Part of a small language model's weights.
Architecture: RMSNorm before and after each block, rotary positions, biases on query, key and value, untied embeddings, normalized queries and keys, a smear gate, capped logits.
Each number is 128 + 32 x the weight over its row's rms, rounded and kept within 0 to 255. Layers, rows and columns count from 0. Numbers have three digits each. The size before them is the row's rms in percent of the matrix's.

# layer 3 attention query, 512x512, rms 0.167, rows 83-127, columns 64-127
095:177100156090086099211136164124134164135147092124127142126138174160145098165137116148141132215117119117142083149131125154109110066192097088173162117102187122136142155110101152162108142159159132
098:084151171112094130168150084120107108159074037099156160079156175104192183129157118120114103075100096194148076105153150085095164086136121167136136175134152169159129215237070099088141134124115138
099:179128141193108076106133145084071115105110104078127099124121034104162139136136149091085124135081156130113136047089083144153084151084119188163132101155130140109206151055142159152159104157108143
093:143096128141177143144193089171189130109161167049157106109118172141101196184097108159135055120188128094093168134145165109215185092163146100154167068097125127113131134105107122079104144154110119
099:142131156082109116114095132099187139216113118141151127122117123062118052089141130144077158088179106114078103093129135144177117119133154117123207173108098123157113100110098129134066159107053143
103:101088123108087096092141112185102108139106160133157134161170188152126133125133090105112093142142143091144155139121160093138196150110147094128059143150119118103120136096154087150113086130124175
098:099133131108189117090195128127143135107107161094127116131194115163167218140095163142164136164133196142154105139160110140115151192109155147120091159087179130184102171073115130102081140118117125
097:200138100153070106101097137119145142108136190123119108114122191085109111113221177141209112120143162162154172148095090129119092165155147174096122084084173128119077096191157137104130151127178178
103:127068129133108110178096139104153138122176122175100079113119178106089214129140135142068157067161121143091104112063128136093116084112123097124146151109114156148130073066142170126134085186171127
097:166137123147164152103152067150129130079160147114111137139120138110089118167130083138148101128100099147061118121147152173120165142142089099163137164040123143098084082114137141123104151167054177
094:124148118096200174124113111185103144113111165110153180111131106120160063144137092122133144105088119144197081129157107120208111168129140137061127145109134147115107108173149142177131121171121144
102:137144107103150029104141113128094114109113094144131191123108179110067139123172139164147145154163180173067123187135121184150142115153109134095220099185193102084146115102156123196135145155143135
102:144113130113123125091116121156134056137129184111112155097105108143119129150072154095097108211177116135128104133200119090125110121137035123141190076126101133189087107099149132122140132179164097
091:142174154120117156123091147160122157130093170051092133120141131090083134081154127117131092122092124223213172150159121125087112113110122111177100144075106146092075149133105131148145101177104127
104:087146026162085080144107102140146208163152117127114093190110092129156088191160082106152108076110168126104162132176069189089089110146098103124145109141188114084111141132122157112144121149129135
095:144078159123046191136126092125085116111175141120162144089148144085178183198118103116123137140092163142098132155102132122069133106161152154139183084102128080115144176147089158098113167093175098
104:125105142153172111152091121076156103154168081164082098127125144130066077100156107104103147185101124113130168155115074144139100116148129153108128112120163134129103148117091155170082109150188140
105:143132155063120083159149179075122088158150129166139132122057149100161137130112162125131119150126088140157111119149155150105095143165074088077092184130171130124122140153072160125107145122155101
098:074083078095145088165134167132094139140139121089169060160117096090132133111087188120063142112151156109118117129068162096143140155123137090090106133115139063086112140050129078130070167088167145
101:178124102111117142107176083153095094065128163147096147152107068135154096129133104096119200146149117068148136055168144129206151090149116087092111057123050161167190070114082115163153073124148151
106:193162118099139092185082162213123173127180090183075077157126134134223151106110106151157118129104128156094136192160158149149089106160129110141175115088202124126153156154078146137145123082076113
104:160133139141018134130094173128131122149197159089151125083121137128079135176123111175104121110127164167143149134096155090136163118129136092134166188085103163125137090126080155108119153124127109
102:114164154046087124137098142086207139137112134126144140098144098120080118122170066073127102152174150093121123161146144092147114126120141174163157138087131203206149169185140167119076116136117181
099:146068155132099114157144143115095153193118067157125139108166112131126087155173117064165116155096146155228151116097082124121133135139108202098189116123115084179149101102093120216093130120134152
103:163154134153110145112116146120163121124157072119115120110134091140183114137084153046087111079176114126104092110154144175146130180129118145150094131145166097102092090159157148108143082168164014
099:181138112156112104140113185135176134179102186155153103159102113128147122124154140196192115077169147134169121103105168166152152133112095104097105110136122144151110138137158089165132140099087145
102:111146116103141157109178151189107159161092129114083164125112103157153202092137152111078106098107080164085174127098177200059104162154105175132096144085137160127109089146144082099134131075096157
097:147137123154128110127145111105115131213084087147157098095167104122057122121119137126130033102146089123118108147134144141145135111122146146175160111125144168176165128096125101145181155150133131
097:093141077117089097084142101104172168141097087165134112134128100133120045156092136147115184107201182100055106171172089136084106135097191175169141132161115136170158158092166137170130084086165129
105:108149147138139149134193142108141090155115106127133180119102183090072122115094107122128217094133135151051160141090144195139069124087127168134119147130066163132075119173146148146126168122115130
103:187098137113124042132127169134128108127185117151126122143104110127139105137219117156161172150142074109189150120068136162086112093093133074149142156093133158134137134132175128122101177161139122
103:189078146167119156145111164154158068138176131094141141169142111110095096148160027115055152151107085124150155122157096159091052049126110082134156173150160124103122135171147095064143166120178143
099:108105105109093125102113098077150142120151142142104108122093152073117144101144226126056091138110092159157148124122149157119077121102172138213043110166165106161106052067073158045135106126086124
102:167121120113095156062136122117208153171159149143145146140126195119124097124083084098148150087142161172086134093121128111116103103112133089130142112153158145172112088112163087150072136058163068
104:114088107121128201118103086087114122146133101097116122126121129118032140130077162089186102139112150069093121113126111183141127062161135121078123151155144118119062123165172086139082121109103152
104:144161144106089140120116133145200150076171152159123117105121094091099137118190119171129133139150091050143131132184128219100182046088162119113103121124102177108120105136113131132121089086138102
105:138120159152126120119123125140115135135145098114099134096061128142054092155177079054107103137211133099147106118194086159118091092158110070154227193181170134142105191176113177098127129193135137
102:140176124148167126116082121108147198132122157077106106141133140106118054045141114115117108154119089162202106139049127107135083161087157148117139058126099104165087082068180201140127171171086161
105:111171125102139079128114143150085080106169082160093164125085114114148160144172134215124123136113093126098138153139143158114122117188124109093139141147170095073205151064106114137124141067135102
097:143151196108078149134199248109158098135112195125079131123163131079113149142066161078121132107143088196159168119056107046110127054140145096118083151098179116177110100090169111078101136109120217
097:121115134115068123151172156130133145165129111134117091105100117110082050102110135131107124175087108109115116139196085075129180115134151064149161156070098176169140143142139134181164091140157156
100:101156161178122172119147228135123088150147149116156105180096099140199178116121113072105139171130158138126143108138153100124092169132149103106128132142086074066140115172081117106198118144075115
105:102129140129118093071110127085149083137191163127109113115077112169119145159112147135098100117129096116178109142050154154071052109159108122123175129111126110080157128053093111206156118129131127
100:130162132114084165155211129072119122103159083120100101127138080103057087145145116139148126109094172178091095135130111103092083140067187133128109089093124154177142080173089161158140126108154086
101:146175108113139165105153134159166207146096227073130069123211120151126133142160096127131079131131086143052106149121125119072155076138130117102115128109140158121101131163162158095051096111074129
# layer 3 attention key, 512x512, rms 0.166, rows 83-127, columns 64-127
097:120072117175171167137134127081106095215097091093189132109153145155137121134088087079168118117165168127156118156141095090167131158126126150156151197155112196134119137104164162096132099112106154
107:140160134140114121110119147139208105158160151142049092183088143128139077096108133101152141116094137167155135140147184154161162187082159137075162115092138160110145168149103142172142141143170140
102:110119136155113140150144134086191149126187204125153163125174208056122058148166101116131135088143101087186147181199126091142109107127138175085070105138121174110115095129143114124170122102150147
108:171111125114204114142114179159189100092153144191151105122138149059053123117110072105127140196158120127144089135121108178127050101136101135087130098141139030137107164123206097081114146099141087
101:060116127092069188122078151173155167110174110160142075081118136180067152115110140127098138128167137168138177136091146118138168210066091118135129190114133127088096116141086105123127106139159112
102:054151117074145141095117103123133173112166114104102112124134179123093101068132128108184065138185094093090089105113090182139098131098155135145094123119048083138145139116130122186117163154152178
099:119124160129118141153094075158063126116125119157148149113038110167163137168146074122141075118148100129146164159182064070105070158114080090099135123084171099114107129152155126156108085096157137
101:127101114123173116121120163132145131133140141183125156122147134161225183132153085140105136127110098173134121153110134181128158144092151132109169119182125118142082119157172130087141063114191077
098:132046161103121129143115077110155113126211158111133138096183106146144109152158159129214105177076136171124120115180093112093169169096122162218049131090140148114123119109101157133145153197156080
100:118112148148166085112086170121085169149136102142093132108175139138128094099135078136063136072117130176112170150145130161160133096106115103130170150141127074089207137186091143163133139148135115
102:081139109143185120133108104105135130117091091085097153119149171153137198150067152107115115093127134130087117084140123106133092094168098049185087098134140159124137093154149146120165086134138129
102:086186116106173135140070159152134093091117162114144104162073070145098142176151098181170134148125175108128146158196107085164118097102124154127125122158099187114107155101101105091065136089114108
097:083136150163121165122103135097119149123142140156092103108119147098096162125078097062172125052059135092148176130148104141160145130127155156119100164058138109142083115141050108185084112157124152
103:096168151103204124117148116084120143107170131142100139105103103138077124155059147087118134153096178047153200166094145125134190097050078145120152120067156085199085120144102111116134095128052128
107:146127126131105157154134134192127149080156108133146128090213160198109136102158157102152082114094042163114156139147180094193160105155138146128156105115161023089120189144108060145126138161117100
095:107163137135083109111126150117110150144102133144088110109184154155126126095109103106066158148186143150139146120082093155139138165142135101157113125090141140099089153161051135170152119068194117
106:073136114128147099158157101192109098129190106131162124103124168127124129171088165093118126145162154175120137086076126104110125121133127203158133131149095151152125104151161098137121131169108226
107:133166107126105151097206159150097165169169172148103167105129158095203157137087100164141146172112123130120110130101080114163135132154168135170123175111189152156157175128185134123186078127109097
105:100129125089076091079113153157143170130121126178120165124171173117099093130157162138086125126091174113104152114172158146104163100166099104145084101067163098121145159135115116143107167112154119
101:140119167130156144135065085125132107206177077069094142121132138134156172170115155180095122133109206150117089140126111109136152141152199112146097109133118108128092158131084148082086102081149122
109:101088081136138120147098095146127084081142092113189115184101076118161067107088118065145159177122096185121145115048134077151129148111047121170137209103191153138122150080136139140113148165188128
101:096166153173145144173134073119132134137167093081148193069109170098110117144180147167096157106136150117219115134066107107111123096179150148086106144104106069132151160107111119109167161117135123
109:099090127125083171163169114104131100137109138086069116099120134127133121125144129102150151092056104073075109111125144168157161148056130135117129083123099154138138123084098094147122086155098100
102:129123126174095154106176094110149104193100155083065119157162094134118125134161107118112105092122159100124075166118132174089168142187114082157093178169115128151158124076226137111103139096109137
097:130112120126131134157120128110108160135058083172099149082099100092118160093183090089134140107140121163116118170109081139102134158123136136138223178112064125123136161084121152112138194118099121
099:090123086068128133137088193139158140120155145106188085116153168127132220199135133121140102117222157102124144113161088127076123128143143057115154062101098095161101069209084075114173184167155196
102:101152138112118053221059114133116098132164113133086132127096103124163143174076108100113126162139116145183118160181124137148166178145152124098120192136106124108113093085152142114136103161100102
099:150140161141106113067113144111158141092133140132132118184106147077154050140154143070109098195053133125155133080132105084143094151122094175089114099190107054145203121120124129095161137117064173
101:154120093166195059126154123159156156085188170122203101120125086134150141070143123114177115096151084138155137091102141076173142117103142115163163156122170119111128084203118066101161149115137154
101:094153164176106097136130114131121144147104168143120195177155100098160109111103118104147098168064121139168198180134150089104142139105108087146088168119190097160107152136156109084089137124162166
103:127103117172170119160074125128071104126115136118124135144138150154139136066106182141096130120116115121099113110127123130132147092097117149100138163152067150149074133142128117105081179117162075
101:147143117169099183141129133126097139088132128124176109172143153091116190077133193151147127161122153091132125086103141095121144136152100159113177142069179174166145154099136089126149141145113126
099:099103116190146171143126138135160114110178125140104128159113138162140147145180176147138109129121131076134201102106105141111092103138136158107163125025198158154149132166101072156124157151140139
105:082127152170139134150138118145129121123106109151125102124092113099124189119133168103149155116167153151130160127055113182100085122088158106209137172143135144162139139172143141089091149084134076
104:097102111048129181160127127136108152121177197112102118174154170134107177165095106121114154103110171115158145108113130167119090137094158083120132083154138127136133094083099131062104094156085079
102:145144120110111157093120090189109150134185145112129124155191133175147070138124146121101141154109081158169125172146145162161096112095171155101160101104127133120100201157147145111148151163174127
107:128127106183187059114175167104087165171122129065122169080126118157171126130142080115145085130133127097150135139140160144145189180150150169088106135076069123091076120110102133117091121103152161
100:104211148125090104095135145098090160052162151118142158087106143139125140163074098125079113136017161132132155083123113123075156132129104115182126168202115110149151173170185073211132147115170078
108:157110148077124167128159148125137117170082160145143164184103128104103120154158134137088111142098160085162110155201097123187139124175182105095128137152076126103098086132105108129097132111159144
099:187082146115178114069204068157117128126143140103168153121097131142129146165163128144150106148147089149080126159088141106118142142153121148150161136081102147141155138148112139111093135164142172
100:156060132126122091130116136103174114216074157132118085121224167124226152142105131117129129078154099186069117135144127090117157111130128131146131141164113169094156088101107111161186095121122166
101:123143169144136099122154073131160080130123162153042169112126187108151135160085152091101125045125071144146143116100110125134105088151129129109125103131160139161127128118141100133109120097090140
101:166162114153113100197135154088085124128109137130080106195113111120133125142109041083116175160130133141052116081124117060141148144100091104148141126129120142201083074083124156163182106067141111
100:140078080167149110127129082150093168153149153204127115061151162162088113136148102163110162157105129088131184138102050108107172185098124144076092156131105063133178079075139120086164102114079083
105:180099142162143102077147161159138072107131105139146074116181125107142153085120113079134123130186128156120191126113041188097123186085147158164092101164109066138110106123141076174167166138115101
# layer 3 attention value, 512x512, rms 0.175, rows 64-125, columns 64-127
092:093121140138142117173128129151091124093150159105122099095189095140079154138180085147084129167180189111150151123145129176164091121128162104068109119116174089163178125101095170154154135118139108
094:157113113155130129162171195152146114129109182160170126115130134111098084057186097143115095114165130154162135149153159117140096086125152058160112101094144087083113124134135091158113094087115134
095:144113170093165132126107136124096089067131108102148152149100145119173151147118107133065168147209122102078060122125144160197154129145152112127130128138114118168138104130206108104173137064168098
093:081135101121119122073134184116151112114122141140126187166132153135117156133149154167099081133135138100095122133109146151110080131079131137121131112131182134167140125167050143166137179135143118
094:084103125185122204102173138148145101139089133127088108135139111103121158117139176063043096118103084173080165153121130086161115105113173142199101145145149146165119167100161109086201158147159114
096:152142127136151181102107159110091154193145155121128113121154096063148121182220153118190148134129090111141159145078164118135146099105137167167212117168185153107086137108146115102136073184089123
098:143161101134155126117115161125170105047089089093088164129140095108120133162108070067111095166090157100141122134095147153206150089166106117154123149182164123142125154115132130140123122154153118
097:160178161200172153113149108051092155082153164153127116123083104163145080149077164130184118102089131114151150126130218102082081076076142133083075132100110171054139126109152110130167099115153163
094:145095115152159165191117140107148147119132160103101183123158151127115132052107171074118176101165148109089147152075154169098056119112127128135131132133159145086101132093146138140135131147127137
093:163166149109133111088087134098164138100151097120130120131100113157160092134129092122122168134145151147169121168131181111101159081088133138106150183117164118055115146173129177145141078108148150
094:095121087128177060121137158104114155158127151147111108162075096028171097124117104169165112139126102122112149092142131177186146134144161134112174093101121190128088133139107147164107075117096096
096:137130115120102134151094145163117094164117081053125157151098098133187150081144123072131099077164120131119135143134111130106193092117140110121159163156134127110091143112116134131161191154174106
096:092045135100143150092091069177153119090132159079078198126086160138098104108137135096170106144094119161164146126179113140094180142100126087123123156126176123126096162116151139149109141131106130
097:091157124158131130136166118108164083144160176140113143083147169145114113137153144133107117152093153097130176108126195141118138157098126132152138096088094148098106165100122112156129057182114077
093:140155135165133171122173137119074163067106143128105104171085079117164096124182139152152168108142158152196104204121116105139180145171146089167083110139124130085105171130149203089140106107142114
098:109079084063129108050112119131183098138152051150144123129137095101117132159118132139101133128137078119148133104095138147117092119089084142103144146030170079089156185092168120132149144153079083
101:085126115051173115114136228108068140133138147112170154137176126121132171129108155121125108110099153145132161146150175151107136128156170199108088109178090163161126171070111105081157114109130132
095:156089162189111108113078138124173126119136102127097114089140160149080195069182151181157113130119115118172118088137185108132148167143149186157136123158134104163121162107120166109155107124109142
090:147071138143092159120092153102057162094145136099110111150129166128092133094193094099141138148189091129148100078134127133103107154084119136131132088136140130074144072100125101141148144146079144
091:144171122160131133121167108137173176095070178171156136162101083154150119099091170115142145119138105153119195138090146161123141135186106175084134078135151128072052097111151116145089134131125152
100:087091092123136158127106176114161131175107139180141076158088156106188165098143136114135159132159087138121095113116173084164058150080096165123128117116171161190140054141184135121117069201111141
097:089115103140124095150053132127071143171169142055177090086113074159082092120156096099115156185171113159107125124174089064155142172141119118188144124163087123147156180139167072133143157152137089
099:104095145136082144128136114163127176103144130120170157155121196127107140153136126189171130138178132161128132137128148095132142091118104154155122164121138132146130096162149095138105094150118146
091:089100138150104138142160124114176075144164070084097122073089134098115123101090195114151031121121120141155110102121125165105141095122121148199128124123070098112104090166111123112166121130155171
094:197147146094125154141134143088108103157172098106128112122110169122185179158132138133150135092148139126091097113085111068147155143136135123165059097106124125140104140178150140057077107120130167
096:094154118109046104126085122136127087118172188200161141137157106140143150178149196129174177125084143147102142048173087117188136132223121167137120123099121060147121115147136118120101189161160186
097:131150102139145137071089094121131150117130108100125140107180096106131120120106109094112076094089113090126145152095176145120138108110111134130069164134163173132104094164142167132135105128141086
100:103134190132114149079168058149148137086177137133085141105086083113100063171140117140137098142173166160117127098183160082100145094142163156124106113129160149207146143203142171168169113120155145
097:139142126115153089144157078145095134140037107187065143107080124142125139044143134128094115099148105090208116153192126123117106075089142160200163144153164077147109084107135122140157145114143091
093:127144076128114124098096108089118147060118119158114124085152121078132062105110161131122072152127088152094132118127091051139156126157132132106152124146120127112197189092117157128151122174102152
096:106178118128097135148146211133131139089065061183107115178146087195146157157123176145143110172146064151145097093127117069116103130113132144090103161103067195124104193138179091176144111100199119
099:127168147145180105128110140122122145122111134124136151137082113079161137136127096153165170125113176150101100130063153043085145134193164131119143097105110103105092084044066097107128156145076147
099:112149143192092051133140116146140175144088159136053098108167120099104167155130147144169139169181078137147108117107109116179111098149111128100161109175062138157119105084084129141198152125103188
098:146162119183122123131087121040167138171147113125146145180165139128150151149143157101164097133170168129092132147081102189115189138093176151115118151122099109192166102201080158117099103183119140
095:105176109114119119137085191144084139095078047130160120176113142127151113096135165113149109121092151087130116160099122151164085098121104095138139144119128118146146135120082136113143128191168174
094:162115163069110128045122163091132076043109153116100137167211094135102169120116126071121117179118086139139131114122115101174094177135094172094093121162137086141140123109115152155121171082094133
094:089103101077119146040147143095131117138159139129036141121088065141133153122130125119180135156072153155124176172159115164112113140171081106133167073096103125099214100150123155172120120122119144
093:099204149178185184135095095148138122123142212163192067119099145158188125156129090074147108153099131114149122147147161185097146088099185132127087127138111137144131218154098124120122132123125093
102:123137078098114146148142155167157087111152178130089122104121116151099117120200139164122145124130151074070146184110060110098129148145060177145154107129120159101126086178150157080139124095134120
100:079102129166154159108143142058139132121131171080128165099107095201180154167199089110125180049078119151116119134075121072158200089162150130127062159114162125130133057145088064174139059135127147
097:118082088162085185068129108053095151186156134093090139137099171077119129153149131169118103169119169096058144127107183164141057123151163142114077171136165120165087123090125144139110185094079090
094:137146130192128129205090106137100127120115100151106114135112084146130139067120179141157131143179094123097183189124086082136147130127111140103092124145153185165125142107125134135095067154141156
089:116107111156105116165123163117115148109072118096130159113133175093094171139129119168123115151143103128141109120174140116095137096131160167130124115117081146119113146095168122104163113102149139
092:139137175168155131143141107090123088207125107156097126096110104091174151137081214125121141119079161110153088096156186129096164146177093091179046142166110065124106122106164121148117048151121107
093:171110120168141168114151171149105139110103176124119071122106137120154076115141111161228114134160113135126095171134067121091108077110147128131168102105120177136182134133134087130104089135166095
095:153165106114180084149087105097157205133141134087092084123122128139131124074185160093148106088132067119121153123105130047131114138128145082161149146188164108148154055150093113124157143121077102
101:155146121085169145110137099117104120087136142124142176169133082083106119114122129151115064179117168141088122178141077131129120132114090141134142134103156141146083113144150097147108112104144160
096:115176080063171147166179099066153060097171189118140154111183109080065119166145151115146123072126110092154085098194166157136127207172138121144112113146117127137200125139102051127129143106176159
098:128143114074121133117102100135107124120126108104117082118080152165164154113088078113169143163159114133135090131156183115116148184073150145132130129086103095095048132138108184149139110152126144
093:157129106047105146080180165131144106074118093101136110118138146097152113104118127134168100150143199117125168110163133179140099072087107158102160099146128124203121101021141182162124174111152137
097:126160129124154079182128158168132152129126108073162124137145106096181156175109110115129110155117114136084178152166163129160120102139148085062175118132126174174113134171122182126183159097124139
098:112128143080155131097200126106119174085134203142147178095140104147103087176236144117131154108115073102118154061182158052104103114136143140131155059089132163147098123132114131132127152127103181
096:192148086160127186160141125121114122097107171141137126147106125148189116103176148158121098076150170127117118171083137113127125155167172179087176097101166159042084139136070159066139155130102166
096:111114065135160150180110070116163127086135176171120122087168138158115109128151117153062118155150104082160161145119190113103154106111152107164175051113122137067102131113095096104133176118112152
096:169118152044096134121105101162066164125124140145144103100085122092107124112133140108172105103088114131113114119121083180113139093121146103101131130156113122101150098128074131148118126084104135
092:166158120109091116099145160076156129156153101132146135119085181136123094096135087115111111131146083153140098132154166112135112149152120096094169112106164099102076081123114141117145163196052144
094:141088137157171229139137122121129142112129085098139100159146148124075094079119149114130113134111114140047165090110160161145134106059187137104143216146102084104137103150101082121040199105144128
092:143170134112140078168111102171128173152159095126139092174127106222098142125143138153099130116084116121132082165103129136118170161140059078115118174182088154107102141144092144115161161154087100
093:145146143147160073147126151114139139131081166166117078095100109124119129076159144047117109152175119134146144098108134170091075158158112108113096130190085122107072120134154117067185154127134195
094:137143129076097161179162169163083086118102126108160143163175185146106128128102117155133076091110179059133089206153138134122156134161161116126158089144152165121179102061134111134152124171046089
100:108117155106123139131106096130111109134181169125080088179136123123158116138150161145104089171116138104176125139126136179106063135079141144160146096148131119152097162121180167106109156106129154
100:155172166133102170172156150157078106206101154147111133130195153179177118137141104166110091167140098133119076111076105113177140173105138110129103108124101164126140098146128112134131100125107149
# layer 3 attention output (transposed), 512x512, rms 0.167, rows 64-125, columns 64-127
092:155083170097141108111054150084111170191101129145124132155099164177118140190142101129152167117090132134129126200132110096086180169152084166093113192153056109098075135080168119090116168161136134
097:117130116092102141129158063102076145115089162111104112180163123172102148171129111137142151166118100131161061134084077143153149153150171136078139114118076103120104108101104107105146133144126098
096:131115147163131123130125139129116133141123163130091142146145167053123123115133198105135136134094130113159126138141158105109167136164082165153155111206148126134072099149054176178161135101080117
093:173131106109179134132165134127098132170164090126110113082118121116111119106105141135116133106100131098125158060123137124088092191115186132177152164107147120136075060112137125157088149094077094
093:128073122109109070160086129131102135138150138168155164167173068098133148130120129164123171124154156176098094141175153131110127116126118091145163088113134097118135113091131100161118071091099159
099:119154100115126124092144094171119166161125066169103144119118124154116115077097158173071167157083195183131139121145087076132116096072139084175186102135148082107114080115112170147172150142173137
098:213124124140051112076114144118151110116094115129135142103137150120158094047153129177129163125133107139103135144168127112098137162165139123110103116142111146149160092142100188097170082100127175
095:101114145100147124166145099195135098111032110157087083094152154095118133131147137159130190143189137129110113104102087102114145085087077058083149107150073102134113142141071192187121103134151147
095:108128109079116151201218074159073121101187065126099131112128120176188172160210104149145106094093168171112143113153153147180149143157135072145168118090148102143111161169084155169131135126128141
095:104104133150060106148113114152072080123139105159111145123124211083107139098124142061131118133140150120106157124136107138166149164150061105159115118141135164160106175144162153144092185200122038
093:213101150112146126119207080138142148169148126158121098094136185129169157104099161123134191157110156196156123143075137117117120114093120104118085148131077145135183119125128089157161125160137173
096:125182151061108084098134125080125202135122121131173130093096144137106132059078103147174142133068129136143109102129144107101083138142109101109096111106201160151142139101107120155086081209131088
094:108150138153113125133086096120097142199139126136090126132146166101116145147082168116109125101127139111115146138061169142148115116097129118138167064122123148097105109102140127089145122152142137
097:135106113124110088185122098158111134119099118097157110106128102138083119164105145168183130141135087154140165131108111169129142161157119081129091080067093122130161139164125123084132157150169152
091:098086134116070115096161133062109125150142129145158107056098133140132142130081086130160169171165111138140139089142113083145132163133150125109128197118121066126125135193163095174112156149177179
093:125150108130157142156100052126111092146133078125137134146131181166102151126162123092152162170121205116114133113066165146125088142191148186172105093172088107127100036157095181105123112087142147
099:152077088168126147114121138098162113108123093085152118112097089150121145109116122145166145049148093100136166098132153131136160168124082108096051166080161131128156146179118150139107145171133111
093:151124086125079130163163110133125124104144167107136173123113102104166165154115138082159136127120194106110147135105115154176048067101125187103110105097152137107156143136117147088109123089156122
087:117118076152175100117164144141170078150158146097123198165157121136077072141140132108133130138148110134128118103122124144136163114121128086074104115149132097096151150192129180141100142088145109
095:153073108107116111166059110096086055169112152086125086119139190104076145146110124099092103109155084164095126077132123161152141133095128053187150167181132157138107059153164173142151140097122100
097:127098172095106080075131073098106129127103132152135154125151152094111150101107163119139083126163142078100091155117120143125169180212154129109133138172097150170181153109159136134156094074079153
096:164183128120141138095160098096121094034131126157097151177151134135092133145179137165097146096104154114172122117143164197141079123165123144215138087107119113152074131179039169114098122132164138
095:189189100132107142160128151098163131207152169116075116144148119162132135148086141135146125154185157129108156135114075120124135161114118167095167112138127105109095166143099117103142106113154066
094:192131076117117124137103089117060115116087159100109087117145156106140133172114124157139166141125154149107088122096166156115145058121116088164039109137194142152107214097170189128099102094140059
095:015137142184142127047108071082175129138086107150119171157117128120134089145187141119193122134139177123119141144121117184115086165086119194130131132106115138141067107103103140166126181059112137
097:170148125180137151126195162138075127158163158107207060081119111115140061127104133112171087209120123120119153114090093152174098150103115196100163129114132116115129175207132128128124119127144067
100:105140201108128094171117087179143140116115080121130166076121119131119141130062117148068174097102180147081162112162108079116164130120141154091130124113153125117054158150082123133133106155133116
099:173181136117126133144156113114062112145143117104125098155164140115113145147148182147104130155119089154142176113110170141122134162159112166122094062109093155147110143160101113095124128109099084
093:131180149094120142163161158146135115117165171109147144149135142151117104131145174110158116163121108127101128089055147162164144170118114110107107138101132122177118154169078128089115078110094181
093:149129174120096136105134097092093126161116177146136153160076142140135191151090159174109178075160188081125143130125150210097122153094137104135141149177176196209092089205152143124132159093096147
092:155082117080126116196109075135092137145075161149132193128106096078133092109068159121139150132171112165099154147143135109118145089108104085111194158125136164156157090163075127096138084160067092
098:119149117122052130125103145123088128092176114105064091146130082169134140084113110167163166139122111144132097134129105195086118167133107153131120160110083168131136159184135209118100191088167196
096:167186174175166220144152124102140114117118164135154175092081206157102149085093133147119129117161161113125109165115132157127128122073150145095068110133103115170121091117202117141151107165121096
098:113112111095127133201167156156147107109122142155085114148172124062119109099159127158151165162159101144098123128144162158141101141114106101110116145152130097129078146048166167111129188076101124
093:171151114129144059085149096105149051132154125115106157121125108116130179126144139130137102171141054052136137166175118118142146143150201077127110130147073060174108107182076122162097103077108096
093:159082113133140179121135099236184118198107084129146118117067139097150042087218081181088116092105176154141114120120118146098162127087112130109148142145140131183139197103204102118087064091093139
094:118138091085090125162055111118091139171124074107138112134180105135087062119153111122128139105175176104093126131074156089208165145110165110148112114107047143117132177157142124133077165120196114
091:167144116103140117161092117094088143139118090112103136160067118136111109116146162131057080119166143118136083060125097142186208135091071078171156160131204107168091084087166106149114107166139118
096:124097163155105138119122126102113112132137077061099162099137140115130134127181119120115092137189134165104127128171064122109122133159150109162117140184070101180141170129129121110083156077138153
099:090144120119074128093186156194137183123124177110108187127119138121123127141141140123058115126156132132174068148121143196065160171117112131142152092115191148048129187075193190164153182117122117
097:137142125115182086154174082085081090063195160132103160156148061113130085186126165131077138136112143110099099119137103131124122086123100136105150156098134170098176101125100155113122077119122129
092:100169106091150142143129111171068106144128105067101143135124179148109134110136116065096138116094119133154139095144130094099116131108148135141112131115102119123127111210153115153154154102108133
090:154134090131137127078136187140161121159072160145136172149140149128153093126189113132178129123172145107061131148065083128196070138201142106105132168176127137142153118072101153112077122118093192
093:112148133147152131109132110100065152093178142121128156174149137120125125143152096142141113111140132159072122146096106074170158070121136131098193147123120150101132182152172180110109164135180101
095:135110123140142146095069174136148125157138134194106112095092101127097131110097105062097166125118074114151144136136179176082164153094152099122081072087119112119161121096189095073162094139167211
090:177220113118087115168119123094128102126065079127120202081168151144159127182210079134189130110165153159150168171125106143127132111068087131151123144064097113117159197105122118168122133094165174
100:112148123131155132137112107164160178136173102110137087151093154085084085119119138150142180091172088181141086114084128114071172121114150137150113124161127127124161081188150135099114160179133075
094:149131128150120093148128143142133106146104095095155168102120153125136110094133107161122157125046137119100133157128157137124121069074159141081133148107100177149070123083170119084138195163120111
095:105115121074086157085120112163179146098140075157163158160145117116118100096191164118126146103086139158174131134109084130142169108079133114153097143112155121138149103107146043186155121122146160
095:099142112117116107150150057108155096184154112139100093105105072111138164149143103160164127105106089142135151108121165138103144144155156143057157161172155125086116158127124147107036106170109135
098:123083121130115099096135108100144138069101061131094085101116135160111117107128142118119156139048100162160089105143149129120103140114126152090139101122114117140104123133161173113114092154128119
094:095155099109151157168101140164167106140176104149102105101109097095048134111080156118033103154114141204165138178167091144196108120136182117113128103099071105102180122088161105097096081094063099
093:113119150098145119215127125102153144150134100125110133086067046121131145132081123092126119069117131151136136070122157138099135142064101078131135177192088106110103104106154086159159131148180111
093:141177162174101107101164138139114140186224081157139124147142135123182107141174132102091193111080102162081087135167100172138141121176173123152083184120094096162167172161128137152091091122112160
092:171088101178128190218134127132173132117101178148115118130142123117118148120200116103188165107180131179157111182123136096140148186119096131186178091074165168176103105066108132156131125144154124
094:109135132085111149157125132143131134141084108118056158192091110105115113204083089143146131176107133129150118191154135119065166153115140113119107148174130127123147143130108133160144152097168174
093:149104107192117060143142078096147152101035144104137102127104110114139111147168143114118123109164100152133093113130116085130117143110138131128149130136117104167091119083175144129131123145097092
092:145078162125098148176150125131161091154116162125100144156164183118170066184097111088128174141106083146162123107151163102120137133134117132148131127115069174149109120066146114143126144061174117
091:084109132117047156150165128205085131090121141124070136146126126136092102106150105152097164129201110113132061123127159115114186182128133110094106111127094158141121140093099167144111113065110095
093:176072095101125145119113135088113123036105107120097132096122053118137135088141100147167138178094138145117134122112117143128158104143142118156070152105087165157111117093094096074085124098152172
096:143105155147141130153158100092138113121125095166139164063100129151130088166108153092079133130091128148036150171143132123123163100152110197079102177142109144126149132121130090096111147187116083
088:174135129123139080089099129120130140137152130178128088156081131151131143122124170083129153118128164104183138158099171109128167102112147094124197166109147065133147087145098182136074133183121141